From a checkpoint of a small transformer trained on Wikipedia.
Size: 11 layers, width 192, 2 heads of 96, vocabulary 8192, 8.14M parameters.
Architecture: LayerNorm before each block, learned positions, biases, untied embeddings.
Each number is 200 + 30 x the weight over its row's rms, rounded and kept within 0 to 999. Layers, rows and columns count from 0. The size before them is the row's rms in percent of the matrix's.

# layer 5 MLP down, 192x768, rms 0.0569, rows 152-168, columns 384-575
112,203,191,160,241,201,236,258,198,220,256,218,221,200,223,196,202,130,199,197,201,139,231,204,195,213,184,196,175,180,201,103,198,197,170,273,194,201,232,198,197,251,217,194,191,234,265,184,254,210,249,246,244,281,202,200,177,196,217,227,208,200,200,208,209,174,200,178,238,297,187,208,159,199,189,240,200,174,233,197,196,221,204,196,204,151,257,220,158,191,193,206,201,201,195,202,232,202,168,202,277,196,160,212,274,221,194,199,171,197,258,239,203,187,202,245,208,201,182,205,275,197,184,198,205,160,200,212,198,202,180,202,199,197,181,202,199,251,232,259,273,198,199,196,313,205,183,204,200,212,200,267,234,197,258,210,200,242,195,171,199,200,210,200,247,204,195,199,180,192,267,212,144,202,196,193,187,181,237,223,165,183,156,196,197,205,197,171,183,183,200,257,218
105,193,216,170,176,195,219,206,200,149,187,191,246,200,237,207,203,230,196,194,204,164,212,209,187,190,188,202,167,208,196,148,198,202,192,152,259,197,151,198,195,240,144,193,188,232,286,231,266,249,233,142,175,169,202,196,195,205,171,217,151,224,196,222,241,133,205,211,168,128,206,197,136,193,134,185,197,205,161,193,200,182,209,193,205,205,123,228,209,187,185,132,202,195,197,206,181,141,178,191,223,201,192,213,173,198,195,195,165,199,136,208,248,195,181,184,136,261,181,202,143,197,178,198,217,272,198,213,199,202,173,195,187,204,201,199,190,252,212,193,121,195,209,194,233,205,291,188,202,190,202,208,182,221,201,223,196,218,198,166,195,201,170,195,211,220,244,148,214,248,242,187,202,195,197,169,228,166,175,222,213,257,302,193,202,201,196,195,233,224,199,218,243
097,206,202,203,194,202,269,199,198,97,158,254,147,202,179,200,201,265,199,207,205,137,195,215,206,157,228,195,204,197,198,149,197,200,219,260,259,200,171,198,197,268,253,198,246,283,194,197,191,229,212,163,233,211,202,202,173,193,201,215,177,308,199,211,194,215,202,161,204,175,170,202,203,201,209,160,207,163,187,197,196,276,209,200,203,189,244,169,264,211,219,171,211,200,199,203,122,189,128,206,147,202,213,196,160,227,195,205,173,203,222,211,201,189,226,169,134,193,250,204,159,200,150,197,222,321,202,165,193,196,223,195,208,201,180,194,205,191,209,163,134,197,204,200,212,235,228,202,192,222,204,207,232,169,157,228,205,215,202,168,207,194,224,200,176,199,180,198,206,199,188,165,134,201,205,157,186,175,176,241,117,165,210,203,201,199,206,169,180,186,226,181,216
098,197,227,205,137,203,239,240,206,194,229,214,163,192,177,203,200,207,202,195,195,152,142,218,238,164,232,206,216,178,202,242,199,198,138,175,199,196,157,195,204,260,186,196,194,186,184,202,218,161,254,264,163,279,200,207,187,202,202,168,173,127,202,197,231,187,197,189,237,230,231,217,277,199,166,197,205,233,229,197,209,278,204,204,193,129,147,234,236,201,226,175,196,190,196,195,246,254,222,205,210,192,228,221,176,200,205,202,192,202,214,219,129,223,248,179,248,183,190,201,218,196,200,198,196,161,196,231,198,198,165,198,244,204,234,200,202,221,195,211,186,198,182,202,192,221,180,204,203,190,196,187,234,201,131,240,203,138,206,249,194,199,195,205,213,208,135,245,156,207,248,227,217,195,222,209,82,226,193,164,189,185,140,201,200,268,204,229,215,185,193,269,243
094,201,215,191,157,203,236,184,199,230,237,272,208,202,250,201,203,193,200,201,206,204,206,161,209,149,185,196,230,201,203,243,205,196,166,211,232,204,230,203,197,224,268,199,239,198,194,205,183,242,173,175,252,227,205,203,196,196,209,241,204,226,206,205,197,195,199,161,192,200,203,227,224,204,221,223,195,203,195,208,194,223,202,196,204,124,233,182,252,206,239,158,203,207,202,195,198,195,138,199,172,200,198,178,198,247,201,208,229,203,176,209,175,253,255,224,263,225,166,199,280,199,197,205,221,233,209,166,208,210,172,207,171,196,229,209,203,237,231,252,153,201,204,204,141,161,268,209,201,148,201,225,176,213,179,247,200,154,205,194,204,198,190,203,157,185,221,227,227,241,236,236,252,207,242,196,199,211,155,202,199,183,252,201,198,178,203,141,224,281,226,235,195
100,213,207,195,245,205,218,153,200,158,185,192,221,202,222,201,206,198,196,208,201,174,225,256,167,207,194,198,243,222,204,180,195,200,166,194,218,202,290,204,200,248,299,201,192,239,291,177,234,241,181,172,288,244,207,191,224,193,192,207,185,157,198,223,223,258,199,190,192,175,160,196,225,207,190,240,203,203,176,203,195,270,199,199,207,189,195,226,218,218,243,176,205,210,209,203,244,162,182,200,185,208,121,170,136,176,198,203,284,200,203,219,242,190,151,255,230,258,265,200,215,206,194,200,178,201,202,195,208,198,209,198,224,200,171,201,196,178,218,197,230,198,182,199,184,197,214,208,202,222,207,171,264,201,194,176,206,281,191,191,206,203,206,203,179,210,300,239,234,190,235,194,173,202,170,207,185,221,255,248,178,209,242,207,201,175,192,250,195,186,194,225,172
098,206,239,179,136,206,111,268,190,193,217,212,195,198,162,199,195,265,198,199,202,205,152,197,204,208,219,198,181,154,197,170,201,196,207,190,184,202,158,193,197,190,218,192,238,213,242,160,201,240,173,170,277,180,205,200,224,191,217,205,173,142,198,168,228,185,197,229,207,208,213,178,180,198,182,145,209,234,207,199,198,196,215,201,201,191,243,143,179,111,212,115,204,202,199,192,125,195,210,204,260,193,181,224,205,250,198,198,229,200,164,156,177,189,157,226,199,206,161,206,175,199,226,195,238,164,194,222,201,201,191,204,180,196,186,199,201,215,208,221,164,194,195,206,185,180,176,204,200,163,194,195,199,216,212,164,196,178,193,190,199,201,152,194,231,190,191,250,226,213,198,203,134,197,129,215,186,198,172,171,160,291,233,198,195,163,193,186,141,186,230,218,208
096,208,216,216,221,206,118,191,192,198,152,190,208,199,177,200,204,88,207,200,201,214,185,236,233,352,216,198,150,220,204,232,206,199,184,192,148,206,182,199,202,173,159,202,214,199,176,205,189,162,165,196,168,211,200,203,160,195,199,168,212,143,205,231,150,139,198,247,185,214,195,127,152,204,197,137,201,169,183,202,195,178,201,204,198,176,195,186,121,195,194,207,200,203,202,200,185,213,203,209,190,207,168,140,219,229,203,195,201,206,213,215,213,150,215,164,158,177,185,201,206,202,196,201,207,232,206,169,203,198,176,207,191,194,188,199,202,107,160,183,166,197,171,203,205,159,125,202,206,189,206,226,158,211,214,203,204,202,201,184,200,203,200,195,242,190,167,238,192,179,196,150,120,200,199,190,114,185,162,207,164,181,200,200,196,159,194,167,212,160,207,179,220
098,202,194,238,158,200,174,174,202,261,220,243,239,201,156,200,203,201,200,202,200,197,221,165,284,168,200,195,199,200,204,289,205,197,175,220,201,201,317,202,199,262,189,204,191,259,344,186,175,163,234,202,146,221,202,197,196,196,206,188,223,232,205,243,209,210,199,216,249,199,200,197,181,206,202,191,199,172,212,201,195,126,182,193,203,189,215,198,242,175,172,123,206,208,204,197,192,199,149,197,182,205,210,210,267,165,198,204,221,201,167,184,192,232,200,169,229,171,266,203,248,200,195,206,238,184,205,196,204,205,184,204,230,197,201,202,198,202,202,193,125,201,179,205,237,234,235,205,197,212,200,206,192,218,175,193,199,197,205,208,208,201,176,203,179,190,191,254,207,198,169,232,164,203,194,216,279,168,219,180,154,221,182,197,201,197,198,240,148,218,123,273,200
095,203,184,206,196,199,144,221,197,184,190,153,204,196,180,199,215,193,201,200,205,252,207,256,171,190,226,198,243,231,204,204,207,199,161,216,219,204,186,204,204,222,135,206,222,126,203,237,224,147,209,304,98,197,199,203,243,195,196,225,174,156,200,192,186,126,192,266,149,147,219,173,157,204,208,162,206,190,171,193,200,237,198,199,201,191,202,222,195,110,227,219,200,203,201,195,192,131,164,198,201,209,220,198,135,214,198,202,232,203,182,212,207,154,129,152,208,162,165,201,130,204,169,202,140,192,205,176,203,195,219,204,230,201,224,205,198,282,164,198,191,210,203,204,130,189,203,192,204,205,199,168,158,178,165,205,209,200,194,225,202,207,214,189,179,259,244,159,187,144,200,239,206,207,211,243,113,219,202,139,248,170,230,196,193,177,200,200,206,147,153,160,178
093,197,220,167,299,203,218,159,191,167,234,249,144,199,153,196,202,206,198,199,201,169,214,198,226,190,251,205,182,176,205,168,199,201,157,207,240,198,173,196,193,180,263,191,218,203,199,174,223,191,168,196,267,189,207,201,209,189,199,235,199,166,201,167,230,286,199,201,207,209,191,219,186,205,217,156,204,238,172,200,191,232,220,204,201,149,260,196,247,209,222,175,210,199,197,202,172,205,208,203,182,191,150,199,203,176,201,203,213,191,212,139,96,226,166,166,186,212,223,210,232,194,212,200,183,169,199,226,201,201,178,197,206,200,148,204,203,208,206,214,227,188,204,203,325,201,158,206,202,180,205,248,247,233,205,165,206,183,197,156,187,198,200,198,274,149,188,205,187,220,242,206,235,197,206,183,155,199,213,241,232,165,186,201,200,211,203,209,177,249,233,246,245
085,195,207,171,226,202,145,210,214,269,222,188,173,202,211,199,199,185,207,202,204,202,202,234,207,188,170,196,252,169,197,193,194,201,223,183,175,205,198,206,202,232,228,208,138,256,210,222,183,269,166,162,99,294,200,199,204,208,243,179,199,222,198,139,166,197,203,183,241,252,229,189,220,198,295,227,203,150,299,200,206,152,195,202,198,266,151,253,249,163,209,179,201,196,195,200,145,209,244,200,123,201,220,211,192,177,202,200,181,205,248,102,191,183,210,235,172,146,122,199,94,206,157,202,223,146,204,202,203,200,212,198,173,198,230,199,201,173,130,170,278,213,160,197,189,177,221,197,198,212,207,148,210,235,194,212,198,208,210,222,202,200,160,206,139,233,119,156,222,208,158,145,226,200,214,198,93,232,233,186,219,252,233,199,196,223,207,189,161,150,206,176,156
095,200,193,183,295,203,189,234,199,184,192,190,224,199,250,201,200,202,199,201,203,256,192,128,218,236,207,202,255,194,197,206,199,196,315,247,170,199,211,204,196,191,211,199,231,131,118,208,177,182,199,211,218,174,203,201,173,196,233,234,223,242,202,295,150,209,200,173,222,196,226,193,264,202,236,206,203,197,179,200,202,294,195,203,203,179,233,198,241,249,182,229,198,201,198,203,191,186,169,200,202,196,219,187,205,159,194,201,197,194,200,146,154,197,161,211,150,220,204,198,203,199,204,200,260,225,198,202,200,204,179,199,249,201,197,203,201,90,138,203,187,203,208,200,182,234,202,202,204,217,195,156,224,169,236,182,200,169,201,222,203,201,213,196,168,204,193,176,174,210,166,187,254,200,227,155,250,209,196,224,239,217,232,200,198,217,206,229,163,232,219,175,176
095,200,221,278,263,206,209,163,211,227,181,257,208,206,237,197,207,223,196,205,207,203,222,222,233,182,194,200,177,201,201,187,192,205,193,273,215,204,185,201,198,185,224,202,184,190,103,205,201,134,152,128,222,167,202,205,192,196,167,238,228,244,197,175,144,202,203,173,211,165,227,202,154,200,221,211,191,163,180,204,192,287,193,202,206,146,242,229,217,201,199,162,207,205,202,205,282,175,209,194,186,205,259,202,198,198,203,199,187,200,188,255,114,259,250,240,200,248,273,196,251,204,245,204,149,190,208,150,207,201,187,196,203,197,255,203,198,228,232,205,103,202,207,198,204,192,200,203,207,231,208,238,180,209,246,236,202,144,201,215,200,203,217,199,197,160,169,257,212,221,170,209,149,197,180,210,164,178,173,147,192,306,155,206,202,223,201,227,205,258,150,156,219
120,199,193,215,274,194,200,242,210,213,131,134,168,200,232,198,201,170,195,200,200,231,220,161,250,188,244,196,124,168,201,206,199,206,231,224,189,198,171,197,189,205,174,195,188,195,165,262,250,197,126,171,200,193,209,200,218,200,185,190,213,177,203,188,234,187,196,211,215,187,197,177,258,200,182,255,209,199,221,199,197,229,187,200,207,243,257,180,178,196,165,242,197,198,197,201,166,86,233,197,199,201,246,182,115,159,191,197,130,194,209,285,220,172,188,183,231,213,260,193,184,199,183,199,131,120,204,171,202,200,184,203,185,196,221,201,200,222,186,188,190,200,137,199,241,146,188,206,206,141,211,199,174,170,150,119,205,117,199,218,199,194,155,204,171,257,125,170,189,167,217,195,225,206,226,198,214,171,184,146,214,217,185,199,195,183,202,228,192,222,206,218,199
093,197,187,233,233,193,117,186,201,229,164,233,199,203,172,202,194,181,197,192,202,219,148,199,218,246,210,196,182,177,194,177,198,197,134,187,194,190,173,196,201,168,184,196,145,186,199,196,211,171,225,201,205,159,203,201,211,194,160,160,204,218,194,161,228,194,202,156,160,172,195,173,229,194,221,194,196,227,270,198,201,209,195,194,198,197,70,162,209,197,187,182,198,198,194,202,210,207,218,197,109,198,178,162,191,234,195,200,212,204,181,98,250,146,176,231,181,213,157,199,229,196,186,195,292,197,197,226,193,203,219,193,234,200,214,197,197,157,194,217,203,200,228,195,167,210,189,195,192,225,193,137,193,196,271,231,193,213,199,231,197,191,204,202,189,213,186,278,211,283,206,202,224,196,155,221,165,206,277,192,260,188,198,196,200,187,198,220,231,218,165,176,178
090,205,222,211,129,193,201,158,199,206,242,212,208,202,153,204,192,128,202,201,199,234,196,132,240,218,142,200,267,189,197,263,202,202,226,241,258,202,191,200,196,273,190,202,147,180,188,242,159,150,288,220,204,270,202,204,178,205,236,223,223,193,201,220,212,172,204,188,262,233,202,194,184,194,161,214,195,173,253,198,205,173,171,197,199,192,218,264,224,279,204,270,191,193,201,197,192,240,252,201,181,199,213,224,257,195,197,203,142,207,237,112,193,224,273,225,236,181,199,194,243,196,171,198,147,243,195,243,196,201,161,202,165,203,197,200,202,189,252,203,160,208,179,202,208,197,201,192,193,183,192,215,270,155,206,224,198,244,200,198,200,193,210,204,161,163,163,216,187,193,213,175,247,202,227,202,243,169,175,182,222,138,217,195,202,187,205,184,163,146,207,185,179